From a checkpoint of a small transformer trained on Wikipedia.
Size: width 128, MLP 512 squared ReLU, vocabulary 4096, 4.07M parameters.
Training: a variant of Muon for these matrices, 171M tokens.
Each number is 128 + 24 x the weight over its row's rms, rounded and kept within 0 to 255. Layers, rows and columns count from 0. Numbers have three digits each. The size before them is the row's rms in percent of the matrix's.

# layer 12 attention value, 128x128, rms 0.101, rows 0-108, columns 0-127
075:161126086165135150131148153090157102127075127118099174123161128144121123160115157108120111119106103134131134134126110123153151171111133082096127090138138162141135142127092082095102126180128107140148122130106153125148136133091139135117095127104162142110111170115172167081165131149167106151169117119142124125137116182127095133113115178148103142128142128103103130130104073131122135128141
076:118131106108179131122059137148130146115150088122138147111142096119129113089101131086138116122119126141098164096105148138105123154147125126120135134130096107133112104104138115172132140140130091089145143156145134105116099086119119094127170125132149121109135139140147193112102146203126126109141119108165157142156103134088139094136115167072122151139184152110123145157161113136140122109142
083:112088123112132164113124132151143114096138120156107098123160109130119159106117135151140152163106104170130129111108124134124118159128095100085111126097112113111113106105147124113054130121121165133111140131142109084091113102150137150150137096113080096143126149136148176127118127143106094144160125180084164137138168149118144117176121105160137121107152126125163126127171169169161158155120
078:151135105138111160168090106134103093115098143131170106124153076131124095145157145134126110157134148149100149140128105152195131128105154138119135127127112165112089114119121142102120185133085125080147136122122147154114139121122151115101129142148137084147115149105141166125127114139097123141149118115136068153103113138104163081150123115160099155109103164096111130170130154139113102106179
077:150141158130108132134173142106112137089133124133122121091142142158100155100131160160141143127134178144108139099093108138118139122174098105166127080100107116124109142092120135177171173111103163127150136156151162100123092109138145094114139137084142112143125092112132133139138095105155140142128112151129139127129139137155126139160118149106070133125134122107104072165083135138129097104183
076:163097111120143114113157090177092130139115123123131139080132136103114116163119138119097162098128124112126186131144145141108130145091137134168119172171112158145176114119111093143072151119108162081181132136142178148126104186144135141106104121132100137081126136151119120156128123098100133126136129141121118169114148108137151138111118127149126129149174141172116117142164121150144113119094
085:103126089127157176156121084162111118147109115110131174124097182124141111184087174125139103116126116122105116134121115067152166121142141107135142114163104084143109159154163146153138146117108112135102104128118124116163080140154140143115152123103113176110139119144117091091123158171128121172128092094124154104081126134157125140144134133154143089130135140128118134171132130114140125113133
080:074102159122165111118107134111129115113129112144121141139122085111122150150098092142120123119079162148103146109112104152159129116161123138156134089116119146087116125120162152139148176158111122155148123102137145085090101122122111128123106136120123084194135134130183121166123134154147175122131133109109140135102113127128142112169119089145147115121206152147151155152102117135097133149161
081:126123165108139092118155144117142159182147125138119074130140134145110132127112104119101129122110117125119144116186135104123121118128116106133106095126131111141146140120088097148094108108164103140149111115121108096086150129157156145202067155122128145093117176144123127138124152100121110136149128081125117108157181116152123137085174156129145153128093187139122135142138131112144084120141
080:087120105116133129168108130120131117147137152136141143112156120136116122070129094108121098156150137151102149099125132157122165064152121106101151132115060135117123109117125091136167149166115177126130116124129140139088109122189130152147115119096128158150154167128160145132176086135112131146149100128165119147094133098138128112158143120059143116127106110164114120136130091134112114105108
077:088165144144120121149119120149137170153139089107108120096159167139116121138135166123137108110114153130148129140174130124100152130169118119132128104115073098161137150144111087141096132137115146133119106099108129116117151128171131154175095134184118100115149076097130105186166102157102159136091144089165121138134112142111148113141116134113129129111103118096069104123108148134114149161148
076:126133134166109102134128116134154100137111125140137112139100154140151136134134125164142124165120157139153109102109141131138154120115082143116113118104141107156121175116117124131143138129131151101106080125116159114133098124129162105139070131080162162088138127110099124139128112096147163127057116151154145110120110102119108127099094127128169134197194106095159112094149154088141094141138
082:146133160090149111157124098132125113140103140149103144178161075125175147083188158113114100178161127143175137127099097117119125116148109091150149157137129156099113135124118171154137112145140094098127149102117112154127120105135132147168126169159134145078137117135117134118145148140082155128143136126112109141118139145147145094127098162139132119090143096127129171123125075123115123136088
087:172101119150134105103132151117117129093112104153094133170132146132148145135125130094167168104146156191111079119134151098111140188161133089118139167157151151111132133123101184143127119102142133147128115164140146128150124131118143131136107138123111120108132140105137128145083125104119099126129128113109123121169160080076119141121097103130100158155076181150130130138117150137074132144109
084:108116099123126152161114144145150094144137120116089138090118101154146142104132152164120095128144105086115139102143101131142164134111059161123120153103124149137113160196172086134116129123106145091101127132130124126101119112113121135105137160129134140142173150087146119147149098109149120146145123110105103152146120104137136098151170123149172173116117123137135089089142081079138114157157
076:148107073096114077146121176154117160115116070158105185141161141096130117126156098143102151160083145147159116153127121178116086117130143101099129135138126109112119095133081105116141092123163071156154113112136113102112137107133156123118108115113142131132125186110108112158124159129141110127135115126109084125155124113147111136169118158153153126119105143147136099133128161148133150121128
085:095149094091126112131112125147159152124154170112135163090114109173147075106138163093157099134137139116139138135122125161170157136130146151105168130103150121154120099110152137105154130108122177118156140100119163119078118116099093147112125120141167133148134117131141132102111072160135078111107096079146155135124147148163138127132143129115142102099139124116090150116097133135100184149130
069:137121158118147115134149147131136136107128124128122137124142147104175121137172144140124119084151064141148127138123128111149097135134143111196105136146146119093179101143117156115112111124118117083140154126098125093195125121087173129130093115117181139133141194135095095126111121144132136081099115117127136113089150157128107092164116124125104119135101109096119108140132117166159126155100
078:186122156111161123119129107129120145177116154155120138145131175133097136124077120145105117148124182139151156099167169140077115140120113138151135134160093126135170145145135119095134129085148148177137120120136128115120123107117130078113114149093125141133130140115157121148158105110153122120132079125104112104146143094095160166160155142124121096147126105060110128133092144091150132118101
075:164089148122131125087122150098144190107135100122116095147130136112163148129145090144114141151108124132135134137091153141113148115126146120151130105139149094127087068131119125110113113099074140133156125094148143109136123147127098161117160105164166064126151159136162140110117181139135143122115120127115178185110108107159128155118137089107086130115106143143121168126127142109152150128095
081:139165135149102154150119091121107115115121087155107104116112131104136114124136106063119128146171079136172130134108128126128141104119108135079151140130107105184122106153092095129113124119136100132128086120142112200110118109097134132128131128139125171126108094134122114144127176112125149137159136154121147143100152131177125127100106149118117141123197149106106112127126082124157154159171
083:096105130095181149161101140112123100132162105148125077124134109116157135136090084144163112127116136140117126147104111137120161157129109146140127148174131133135154184104146112143126121098110114149136122088072127127106128128122109137138144066130099107149118102116167115117144172093117130113118138123138075167156119140128109059147148113088119112160070135122144136124123114131167139128132
076:157084129135096101117153121156109146150154106159183135160141108070159136135110114115135117185166120114109120117129130144145126105163115138123140093134114127124130168121119120146147150135136117141137138093130119139110115125174097116128089130109141106108107152116124110111055111114118094112109116130099125130179088181137139150123122105140093097135133090143071076154154161098126153139132
078:122126140126134120179145172170138119109142103126148138069113106147133162087143150166094117128159151143114118081112103179144104124135089134106121151117123165135163117143101161120145121125127095141123138115129133109116175090112131136147100126136156139122133068087185156069120128142102141149131142126131146135083117118147092136126116162111106069124106139147148142114130163126153158113128
081:126082105078133169121104123143121158148106125146140139078121082135117138137122117158162131141164106151126111132096167127111103088108140113126134096123129111167131189125121120126130099106126126151133164111175134121097138085129134162185174148123176135114155104119145120144155086097135138148131163102077158085131103114083159102109161123134149138132122126145115118120152127136151153135109
076:112148126114124150135103106133133139108138124118190135129139093144156114131122107120125100120124151146122110123118078104198145138134126159140149138101144168105149110194128141145125071132127117128124066114128108172142100100115126142154180102105120147087084113155134112146128124136143097135131152170121158096121076141131127085116116121127124141135165126195101100113126161122130120138114
081:108095131089131109126165118135124139105165141111097130125156103118092133140151137146108155174137130110095110080183097103108115136119111133130107104102144164134135129168152151129173131172109166124102132149083102150110123105099127175152129150134100170131119127160170093122114152123135106133124080085123111157145114143146192140157146131119114161105147125128109115127124132160144087123088
071:158143140111091128132111100105128088102106118106124131138138110118062149133097138139114136141114151174152169172120140139093124141158108116101080170159099116108079120149125103117132149133071107128075146140118135153145162142102127136098128126149155115119105122154101130138120156134109110162129141124164127105136145121127120166118113139085166114124097161108164122117148165101183131176111
074:145086113151137138132128091123153170160164096133109108168127142085120107127106118156114098127134142118135125172156128137143149136099115114111137145139103128149108131127119120181166107119105140109147110066118142138136143109148174161090120112140132131105152113172171179109164132107139125120157132081128141124122173116113067078128154114121118124173109110138144137099103093142154147113087
078:107196142168141135144107147157136072143147141117138143174100083133131127092108124137110107113145129077162152087131131154119120124126102124112135122157165141149107114112148140131136100129139148123145105128123148101134128100095100115121123123140175127147127057157145115125129133147093109157103140130122136116181116079178108082166109129104138081150170110164138126145124115143130105148126
081:142107127200122063154163139130142115126147102149133106134121135138116141121119080112128120136105129120095146089148125104164115144124167073130118125134127131145118121156101137132160138122126097110155136109165177092126105096091141144142126119146129111147109126153174121128155167105121146119113127160103138097104133126113125092127156131147171138085111144130062115127173123081124120129067
077:110133105126145120096130094150125112121129115128107093097175096143137143135113154186125129117144133130108129128134140126142158102141164129149093127120086063119137107114122164162148148078155150112114079162115172145149148133087127137101134174095156140148107130142156134117163124103138106148099118141142085143120152181140164121160121141130142121066088113149119146155167112144098127138124
099:105113123163156124142119110115123137058112129139115121099168178158098150134111113116131124107168136149123121134153155088122108146106106107150150100124103130142127146136144114132087163147111132122144138132111123129105126169197123115116158136153100130114137128115098061105134152115131118206132132137120171136164138156099124128119121186131109108172142137107120103141121144092091096159114
104:152140118156080144101097170131169164112117126110125139120125133083123099162145120143149132121122140114128116164110144138158110139100144120132181094111101125116127135097125153155150170128146110107131094089151124104119127165105086136181111159146155146117132113127136126136122170111158181129108106132112077119106123099161133075168116162065140168135138116094108136112140110138106104111133
103:140105175111120134149092153122151078138111094108108131083142130100136164121112116125102079130089098142154160089130178138128140091150144142155138124140131144151081135085124139128146167149124138099083098141104130100126122181132122143113124130138146138105153146129176126063137142095132098107132108186156141110148111105122122121093136115118100158169155151153101157139130125125124121142122
100:135122115145119054169159150130132120124138121094113123163107131113166146117124114157110133099140147115125135125053135126116120123116111120130123104162181136124111126103174111157117121177118159130157117135117135135158123130053107144144139118115138140134146124088110121103162110095135142180157146168125121116127156110152116084112097113141154075104113109117076135153103156148137139147149
100:115192146132176112143138118113124110144145141141129136120172123154118148127126109095140120089105132143110170119179121128115144180131134127133116147143098127161106121150140118158150091102127086099138129106112174106137124127099118128147080144078103099100167115141127117141135145149145117141098168100108140108118105095117060087113139089104147126143177162111139132162119116141103158147099
109:086136117195121125123148099096107108134143145130149125130155072109124164117128150136118125157186167089186101153118104121110102149158135114092120132114141115095122144115119113088140129110124112127125095139117097140182160118113123097133151104153174084125146109136120101148101126137149115159158106142124123167122131111104086157148170150116139097138174141123119106108120088105114134103151
109:163142152125130146166072114154118110172185131100143132142125115100146095103130125160141110129112123167125124113119130150140106150166102150144095157116159088088109099107111173126143207128129102147155137127121132111148107146128124131147117149131140155100114099102126110122089123149139096166118129094119147130106181150119172125132158153123072090098128147088113110121132103130138135155138
102:112104143103123139121100122144117109132158172110109081119088132151156146154109183121074143157154120109120145122114098103132118152134111132160116141154108147097110132153143122126085131137126116127161156143122149108107136150129143117074151132131148143112105120171105165134132152118124165100111147122149074124138101131126126125084164166051136149142120128110110116169161111134123063139165
103:138130177154121159122099176148115134118127139150143120167125154133091146154122095121116128131138126084113171085096135151101132130120121120095109138128158162069092128120124106136120158110132111123148133102107124146109125074123117134163147139089097129190110162129134107086087144106169114146117106089148097134153122159193087128136110152132142115128101112132171120123132124121116082116134
103:136135091121164125159125118137107112141111117160155104127144162143141133108135124141153132151171117142143131143197161137132137105115131118141137100149110108091132143112107091127123147135140188119152136104128152145121137124135133135076093116127112117148120130137176141152116135068106110149135125132179117113079154116162117122134098154083090112101161160155107107153123104159072110128060
099:163134144134105095136139167127120106117159110160104110157095167098133130165137164125117111101070137122132098131145131128139184143131144146166140118059134103136106130165144118112129134132128105085130129144133153149150091134109142106106171085157146119128142113183158130135132108134094095125148148107149158113127102124168114076115126175132128115134115106165102140132116113074102123092133
101:124160130140195124147142169135100132137072081132153159108137163135145102145156145121101110143143161148101185135124108120152097079150108134113106084090158135106127117128102070124133117107147082111172142123151126112138150143115151154115152149119159105126113120133114164109126121155137166149150134133118152115143161140115112123133134113107116131120098150112103173113140087087128108179112
104:131106132149129128138084126122133133111126163135125111156122118107136113123125113140127182126098131116172124103164079143122125141099085140131114166140155137131120128105125109114161111107121151179160138103160100109116142200120085101155089137144168126145106118139127099112150105114125141111074177118144155098138117163154114124141136086162080119166140163142119157099134102097101169108131
098:117141109134107151076156143148132128079142086122140102139090130085149178121126141123108124093180110150111117110141123130148110133109125117124131206094117104136129123124142199104140130140115097116121092084148106110136138161122139115091127117120144148133158132144140143093123110093169097152109120164119128121139173169107085146172130137111150123102099119136154128131117113166145127174129
096:136131130105137163109134118101123137121152132134130123065153128113123134119151146146093079133132188138075125117148126108152130144105112145177147102184137126115117088102129132137121096173153157133096131101148123131145109156085101143146105122174146084167090113119138106126096137170153176144137115129148140149160136150125167106101134143134175108144098103130130113119158119094123175133115
098:127118174130173146131162143144150104128098128166106129129107165107109140125168130129173114153147137151132158149112117120092078131095142069148129202116117117095104119127137121135143141124137144138155129156092091119101098122151162082131127083120161132132163121123140133183130117112119134120137169080123097100132110153106129090130118124134124124101169096118104097134137167118135150139086
105:113143124127136123132176167112105091144172071086172138132128131116113109110121100150130115151120124146130103099151143143122116108121149118082152165155142122141106123213141127149091115115148175130148109122129114177094136157111126146116190107096153123121163086116123129128132121125152154116088138123119140120081093142153109139120172094137118139113127137103165112122141150083117115117133
102:135146108138076112134176083133130101118148114097127132140159109133089126109147085141194106123131159153134178106099146110147164134125134160170111114099142142111155138126156120110125169118142149142131132101124144135074081120088127116091152122123145111120112099109102117177143173111139127125143108117108125119144156155136124133082148103123089101146148097174129147166156113089141128149120
100:120172151119173145149120124126128149117156135168111128167141097134129129094113088122172130109146091165136146159101116094144111109123106132092107101145135110131140162116093131159094103152133170148137148116125120102159110141088105165133151128146137126171132097124158103165102139153103131130096106130097105109115075165146134177106133151100147152167140087136135123105132079161145153156131
100:089114105111152126146160101103118145105096084144143134125150152135127125124113174133137153125154140097136102152156125134121109105095140106119109155117099166146093113130158133099104166137152123127140141130163118095144064090147091125139140124162145178156141121105129144126101119142103128112127107114147164122157142129172149089108167126111126131131102118158119166128034106156154147143156
103:164115125156146135142144112134141121131106074119133118105151122112123179172112126158146135114155140165135112126121126123093159156100067109134129106130163098108154084160153139138135148139136156127116130135128140157133125071060181144124085119140068112127151127109074102116156097159121143101105121162167123134165103120103141127156105121120148122131126142137136164126164108153118113114154
111:133116136086121149150164160125176149147129138136113125175155125113094115104132099098113107146133106136082088135129123112120164132124102107121149123092118141128137103083163092128088161095140088125113148112138174133159162139088128135123144129153151171129122112126103132112123076178147128147100130121142075162105122136126094106088160142148155120133162111148125133128111178112079158138128
109:174156127116142114104150119142113159123081171170137163164065110121082177145149180113116122160107106116109130120113142119142138144115124093121115134145127130136136130120142149056120167155137144130131137120122136159090117170116131180127099112100138114144151114096123091140100162148125107164121108145100156146105126096112094096118122117143150178138074151136113112114121127127105144117134
104:139153131106115163147112118095127124115106116114126142155123163127129111080129156171133112120143148131112130114141135144173115125155132076149113091148154097103167146134146145108181104105155180113114133129128107049115112106135121114162152153135127170096135129182069094152108105100090136094154098113117129143122121130127077141117134141135149142167117115117157134087108131114102138150137
106:121087130119127135121125115138145144145141108167103099144152111137151154122135136079160158141096110181143129122164113139132128142137068144158093164163117076089131119091126152109101156122136137134090077095099136128160168140182122132103162141117128132118134112118143130136107144076117154143118143136112131142168115104160105111107074106140185119107143137103145146109097111109160124115138
101:166099140159111143183083099135165106094124086090111106145125093139167157103136142148115162131123093121066147165138112118121168137146158093120143122090136129158182107107091129125113109110186145129112144140155106138158148097127133110108134130142127095132108124101145135125139154148104136140113162117099149121137125170150100137109086111120170130115120141129151112178151154136118123123159
102:145129083138169124123125148149095108140125132138129146138113116109168114132151143143181125073113124142186137141127108110065081103158094115145110139115118148157131132112175120117138108166145160118147128135133162079161118166145116149088123150124126110118090122130132117130147138139134136122140108131146077143155109121106102103161128143087130107143122145128196088105103153100145082100136
100:132129182161110129104117137161123140103135153142154130076075111117111121109108117148139133122105149123066108111131136137166095089131106124104125136130087076157204149136155162149139129122126138104116141183134102137144098160132133132121127101141167117118131145091126151067139165125161166150142139111138138110141110133123081136124167125148108082104098130142138164137128145139117146131133
105:144126074122091121124145127148091120175134063101148121113180081162175130083096164129134125104135114141128137133133145118141090141161095126137143141138126101142108092154148072108112126118147085149143150165117123102100111160121156139126155131111144142159140145126129112134179121125113115116131110112081105162126127119132135148145092187112149120123112133152110147113095131139069133120111
106:096141088114141096090142165086171102148132149120130125108176112152168151128151108145151113150086094092113139094116129159138102119105143149111129119126117118076166159115124124111169133155164143131113136115115152134113111111153182086176122135099145119147107085109103098122121141132104123112081118121119102107114157127115100104113085161111155156135129154161147152106116124155146173137122
102:134100158133122141126136138153152152182096148121118107113101128112138123125126160134150111144148138115146118103104104088125132134110183094123194133147159113108128142115160139156122071151124148108114106105149165134140140147136089140114143149119138112103139141095115152116109139129140088147129117081139151121148121190107095140156129125064079135141135119106100183134125082120175147102103
098:154134149153143126129140124101157166135147127129153182103111095117158148142110105117112122112113135111172141107110117112090139126169129153180105152127069119128148132137133084138135132141137101127110112084122111128088159101135124198123150124114181148131126159106103127151087105143107148158109108102131164131096113116153121126122138149129078080133153139166094127123138128154103155133186
126:099108087064156119143110099103118128151142126159136119121163145140120176111164125130138132173156137142149125134132123116142158159128120076141127091145113075101077136107083150121139144116131179132130131151116132090164116131127101130133117141085144087135111139110123136142089146137131142163118096109146090108087150111121152169137145141100163154162132111148137072140138154093116116130163
119:120131093141123149135089122093119148178128152136125142099143161143176110138137121134119189135150088147139133131103169111126123086123092111117120155157084122169134151115128120117130117099133124153150149144147137122113126116142151116143093161170103126149139100119105141160124147134138153100122115102117107089108068162125104119071106107103151101128136152160151112168112107100169066143148
126:127140130121153125182149140157125109158175127115130095132093120151113115135170146099176113120119124166126140139128145154116145130121116091060147125067154138093128135141116085125144074165117090117133125122155121082087132108135098113129132144094170122182133143131108133176100139150129129111118123140139119123126092108151120087133108147154150116100154117147158138128181119135087128150145
116:142125153118133131109147112097083145110120136150138120125117158133120125137116137127172136106163123167151149131099099038133088135152083155105153127120148115108137144104141121122175132099148138165149139101129164099161111166133139111114144116126077140120102135155122067132128120105127107081145119111138136113147155108158180084119095102103117153130150143090144153124165146108140137093116
120:166147150124133121116132124075117121128130114123139104134121146096127142129136123131138153148094131103160113086162112145091117104114150144123160140147134140189091143081141156124123144193117111105144130101101158111128145092090164121146100130092117152116147104152136133144134182162087120168130114152133090152087134064098101111109148142132136114128112119145138164104175124128129180125118
127:101101129078157126102151114139135136141141130135156156100171150091123117102145130118126097136159150117148154125059136162126128104158144131103109184145100118160168144087152097125133133117156151142153152192150150125119154124116150094107107140112147138130169119159125088098107129154102155124155110114138165143097174133122094090156088118130084133124126130142104128114134125127101132165104
116:155092160080152114114110117096179179100109132150157112113116114109144125146154106145115152122143098091116145121169110128115103109138095160099149137111155170099121151112138110116096080103112128095091125123173143119123134112144086144135159148152127107087091108119146157143118150150088127108155154126170141192142106165128165154119095117118113131145099121140148138122151124130153124145094
116:117094118137110112149122137155098165113117079104121179156083160127138120079145142130137115149092109130108097146124152112171141137129136127133103151130077109108103090120088094113097115144138160120127130163114181134137087145125144138118131149116103123090121203140111119131125154125174130114132127120152145177129156150089133161081108121157132118165167132107137135097138126126161145102135
123:117080137095094125145111164142136088144112137135168133094136132117123119145123080151109082137127148148100166142118164105164127141172105138098093149115117124096118142121128141117129104140133105153104091085156137106109110111165144144155144153121140141097141122139120098113152174142140104165100117069106100130138113111152110135137181112128149109074155185102105160129163127111141121116150
124:076126117097180151113115111149106159124142132138144123114114118117128144093095111139089167146118112176108087098112126088148134123151125157105116142109120121151137130117140110133143132164056125130130131137098085141132089173133100114126128104168131101120167152139112134119123148141140134155118180124134099131182155133127097124141153098123159098095127133146183159135148092126091122137076
125:110101102173161175131160116141171153155132159126116124095102166129100137145107123121115140103121138103106154114141094148164147067119101181138136114152114150151139133121121127104143166099099112093121167127090143106118117139133116163121160132137133104144090114121132067105093140126147142159115113106122123150118182137135155160122145153114159095143164097102131131132115143103114122148189
126:114144175060162121128137146108140130140118137150130129125154130142108095159157178106119089134115144128135110121145093102115132106152114145131128128119106114098160124126102152113101134131119120118161145158098118146131153121142123118129146148069115158144108144139085136155164173073124173132134148146068089143144125151105138111139142127119150100154140121141107186155096082154113106072139
111:139146112102140107154118078167148135138154122158112118142093116143166092147081130121153081080117150139148106121117101118125112135133169061121113130169127142159136135126107123085183130115140149098109144138131166131097138133120153111146162103139115200093120087149152159084125149134146125134100163112153119142132124131150112144127127148117143157109098145126129077112123093123109108142154
122:141126142090147152132127158138107116106088113140113157104135133123132103106125170116099115140172112163133132130145129147084112096097143127126168128108084129102103118149167140116123149135116127154151136082159163169123111130129109140140157130118079126125113160080117133137100130156091164135128117082119115161147137142131125149189169104154119110108166133166104124105157098092088122140188
114:144105108119141137144103094080116110135118128143151121112111113128169105145166129116133093091149144121137067145150133097127118139144173173142167149121121126135116107103190123115123127132080148131153119133084112125138123126132143109085143187139138089144151106107138127150139084156127075136117133125092083130119123158118152093127119126157121196132159124121140157097105139118086098146139
122:152109104131135127141098125148144089109134153122135141115152090106102131116090144132102134130129129118131128116138097139112135137144167169157160127169123115133105102168128105133136108079113125144124119155157168144100104132159124082141125133113200144126128127105136155185090159083121113140113080124145128142134170098108111107129141104105095177093172094170122140120132138130165093087114
114:119138147140148102105165136129094186158114117125161141173097156138110091162110138123138149081128126124138179108140086161112153142132097100098115113148104121103102082135155126109107134148117141159146106161111105111130092148157143134137141122108149121092135108114119112140094130158138101147111108093070160120133135111170104108140138138122095147148104166151130106184127167143150082129123
119:129098195115101126134085138152134109082116132153121082134139143072080140152150103092128139101144150128105132126124102094142120102106159160144130160135152133099140121123134130100133142158133097129140135115167127124120130148084166150122090133116152098139134163075130142099123132126135139135066113106122122122110124102139146103102141167111150142122129120186145138163092073135179109131119
124:121168087127143100118130140151105124124086165124122134116146108182122079128088127136098089166155135156107120117133123140155105129094095099143114122112144186129100129143150104090118118137163150134118102133071129111093165094149131091148107106126122115134139175128104157107149121144107128156098123145140118141129147157153155126117105143073155131147140143147138170149155069130166125128160
118:142139130145113107124141119113101111143128168156178153106120175139119092138116113144105142099127144110116104137127170109126149164123159100155157178130139117100095121119124100129105139096102093169150160128085140113154141158155134138130111094162157097109119139133158099124131154143133108125173082146158085148089111152072106176173104136116171114105102129145100126121133120170132134132127
127:153165163113089126091148131116146096119114147101092172127103130117108111123136153139133129098160175179145114125146156097078176113145142102163093134123120102110163123106116112153135099104096140118115136101112133090116126145163126122136130118154170112109154127092100118130101172118108138103101150111141164127122167104166144174130136113139098118150137078135129163177138152152099118139142
117:143107128111169114132117133137109151168104110131108143093135112117134079108148147093126117109131134108111123083132134128169120146102123128159160083113146112177137145169116101144154119124114160148144096140134133112161160158115136085132137133106133089107111135138134100143181129119108146138143145114157155113096072095198119167125133103155107107074134118147109174134108137160169146152136
119:153141135135119135128158119154138132124127153086120067113130121150128133109134138129106170116129114154165163112100122135161139111143126143141125171132154098128130098142117148141091124145134122149141083193103120132160121102125114185151150134152142151083098079128128136114160080108115140168108139141108132120093132127124119137106107106137160093088148088163169147079164127121109090089104
122:100140168151107145118114151155132129167123115089132122151079124134130179090083142115136129098146094110104139111114181091087139121116123110147134129141091131133133114171148144090129109129137130094122130144111100144111109113116101134103121169092143144117098094098181125120180132151112107092104137150138126094158167133140108136175110144081148143148163147155104162136126132136159164157122
115:103146087156151091094114086106167150097089143131180099125132136085157122129146122091144099172153073119102101160128127096140167095122161119126153091140135143124114120154115140137144138127132097129158126118156160152127121121133142123144127104140147112115104092152135119136146138138168110176137133146110174084141092145145113155107106068122104105157152105151129118112148130098108171120120
120:090160139100171140163099124114086120136143092084151136141144098179114123145116095131126112159085148091151156117110148152137101110109137174105134144126115056095141138149138100116126137146134122108116143100142112122112139113148143148130183133155152164105115139126125119149125130128137101122116135130149150132121140162164118132073105136111150104169104160193109144087084145131119115113098
125:122135117142134106110107129122099100135140173090115129140136149102131138171122077104080107148115155084104159093132124141160134118164082079149162132114122147107123122144071136141148122140155135106144141162161152145092094139099076154124119149139117152137161145132102162141130105144075128118156125129117107126121124129118117164164128091141132127118173143117154159138062133124131165152152
121:140110085128125154131106139154112130117119148070076148122159116119121161172161125111119108093119102158123145137130109101083104143166119143114151147098102116140127212158151121093088124116147138110137186158089083161195148150139125151158110108116156108146101129123137131135137133141145136161111129103109126138111116099136087133104145144153134128130105129097124137117128133143129121101170
119:138103141122119145115112152079164136119135144120127162103137161191061145173110154116156098147107127117089127105136139135094141119112141099115090141102130138142128175169145146160120124169114112140129128147139118083148145165140096149131138098104092135104142085120138150152139101102142140109102059136125157114114171136116161153123133116127125154109124112126140129111109118089135108183097
122:141075126115148116139151130156117150090141120126127078170151086172145115131144129136107135121102109121113172113131107113138081084118141113141123149164130191097160118127100148111100083100092113124151118097122095165162147129124124123121122124136139127109114178150091111157117154165128165103120092154129127079109129158148109153141164150135141178110130119109141163168136142120133134140097
114:128120108138148166126119099116137144136134131143102151183156145082132119119116151079144141132159143105082176149104126140111124161140134100116157124095098177113128109148176170132089139096108130081116097162091155091134113095142114119120160123171101116126150131137125103139156155100092104125091105144127133125103181121105143127126138149131143105091095147149175123137152123131107120095102
123:156130135154110108141100152146117148128140097149120113103105148090122145147120132148116139167136139105125126155111106186127089175107101112168117138139117141118119146149131116167096142131088134103085143145126111189150110129104154132131095150102155144137112103109082062135108147093143133148114167107148097173138127138161142133166110136063126145127105143134172132085124136126088144120135
098:152188153096097133176128117156115110108108127151156140106124089142134114105136087160119153155111146150139134095114119124131150123140125115152136131131130102116112135097136153186159141149104133133139072094122157135120122122139138116126130116111146159128057135100107139131135130138069150122108154106165156115088125141160123151127138108143095128151109102123174160139099108059076123110131
095:132129116121078119157158150197083145096129131144089131112166103113150127117192123126130101138132101147152095138113141155106120176109100128109112151084122126097112116114132106105132107131134113089136142100152150146186136150153162116123130123104126151110140104134115178138079132108130141152098126134135153091104107118131136149126126172149113180134118133126145148074167108090139110145127
088:162141117129137150166158161140119116134145132110118164108124074165146116127141117111125107137094130125137110052150092135112121142167137121122119132148165095113095099122102161129154180110168176163123130132099107140148130100154159102119119100144114137112133085154127114149137128145146139146184098121104105147120133118121169105156130158111074155133119094110125117104094147173112122092113
099:136133099169120113153141140123110172132111126122152177098099168125129086123140162099140140137127137113150155100129128153141125103064099118123109119114120120167141137129129129146118078173115120118126136114116105128134166154135162106106098129115158123107104092098147087064146070156114133103104109159153147102144136145136156177118139106113088146123098138169153133178109144121152104134146
093:122122187141118062122144176172123148117131059118125144147138140095093106138150133149110112142148145159127108147123133112160141141107098144136125116136116132122101093164115181102156157153130177138106091121142136128132103125148156128151118134072101109136161123109116168162148099120135127109106112100102146116107126082109161101141120137133119143101156117115115116185136132114093093150104
096:143167146134085128139120088160147113137097099114132144147116157052167112137162130121119119067134110095131094153104114101090161104143176116137113139171105148113135114090174175110115165136153122105143118099140131117123136102114117119147136151137147117119144142115138116099173155175086145162115138172107113150096154120114120107131123134146113120151138139138135153155116105143143138082145
089:183144130118127163099104112113145119119111129110155096135158148172149111100144126088142145094140088165125144165141121141121146124084107113141127130139141124115104116128144174113132166114091152171134120117130168152144154133117138145093104111122135077190089124099178162145098125166148117114114091129132147119099082147145106162103167117147108130113085154107096110105124153134140105119133
095:165151143110133092088138103124142111116107131122153139095123121157086146131118116116143140169089113164113154148091132107147074159144094190127170134118100113134106138142098167107163106122154153112168164131122133128112126116097099126198120131142151121087126128118145112122136112112115081175102110132153119127155112084153149128126121148114165174103128124138123167118138130148153123131086
088:111097092124129133123149113128133122100148142130140160096139150149087169119157132110143129134152145087148154077119121170075126107102160170117138181135158166113106164112131181172148126125128136131139132133153110123103147118115100128157158080116115131086147098140119085125139141123140163135160103141143138139124135064098122110147108118102157147123110091126130112071139094109141118156151
098:144120124118151154078133155102135113142125121146103077092129144067121107138137085073122111149068147108141142132094149139140161119122153147155150118139144163128140129122099102115091132121172155166144155133126164139148114131141144134123125142109099144120142118103111144102127108135060140147122120133116162178114172156140134142108145131149119060139114146079120121113136133130078136158140
091:122116130101144150116157109152142150128149113111149153122134114160084127132083094152128152170129127124082138180115149111124127128108140096099160129152115152129143147117145136077116175109158103127131116118175121112114122110157156143132140075161093149122109147122132172151125166154099125145098126111133144114119106183081137116113101130153124130137118117156128102163129093133163056119084
093:119134099100136141162087156145154117143126171128174147089124124130128120146107160091124115187102110156103115132136108143143146161088116114139110145127146150121075154111151159145128132149156114081055146109130126123118111083095142140129124096136144107117122121165096131111151108154100135145110142143155086120174094127151157151099128131151107085155140145126154151109130096096105146103152
090:095124139129122159139128108163154113126089077101113129070106116167154150095127132156146123124092075156119127109119139124122132108113105113121116159165125147143112151152154150118138168119136105166139086132125104132097141146087116113102100114104122133121109070122148169107131140150176140083124162103119108155169139137086100156117165149129125125119145149083150171111154109137137098116155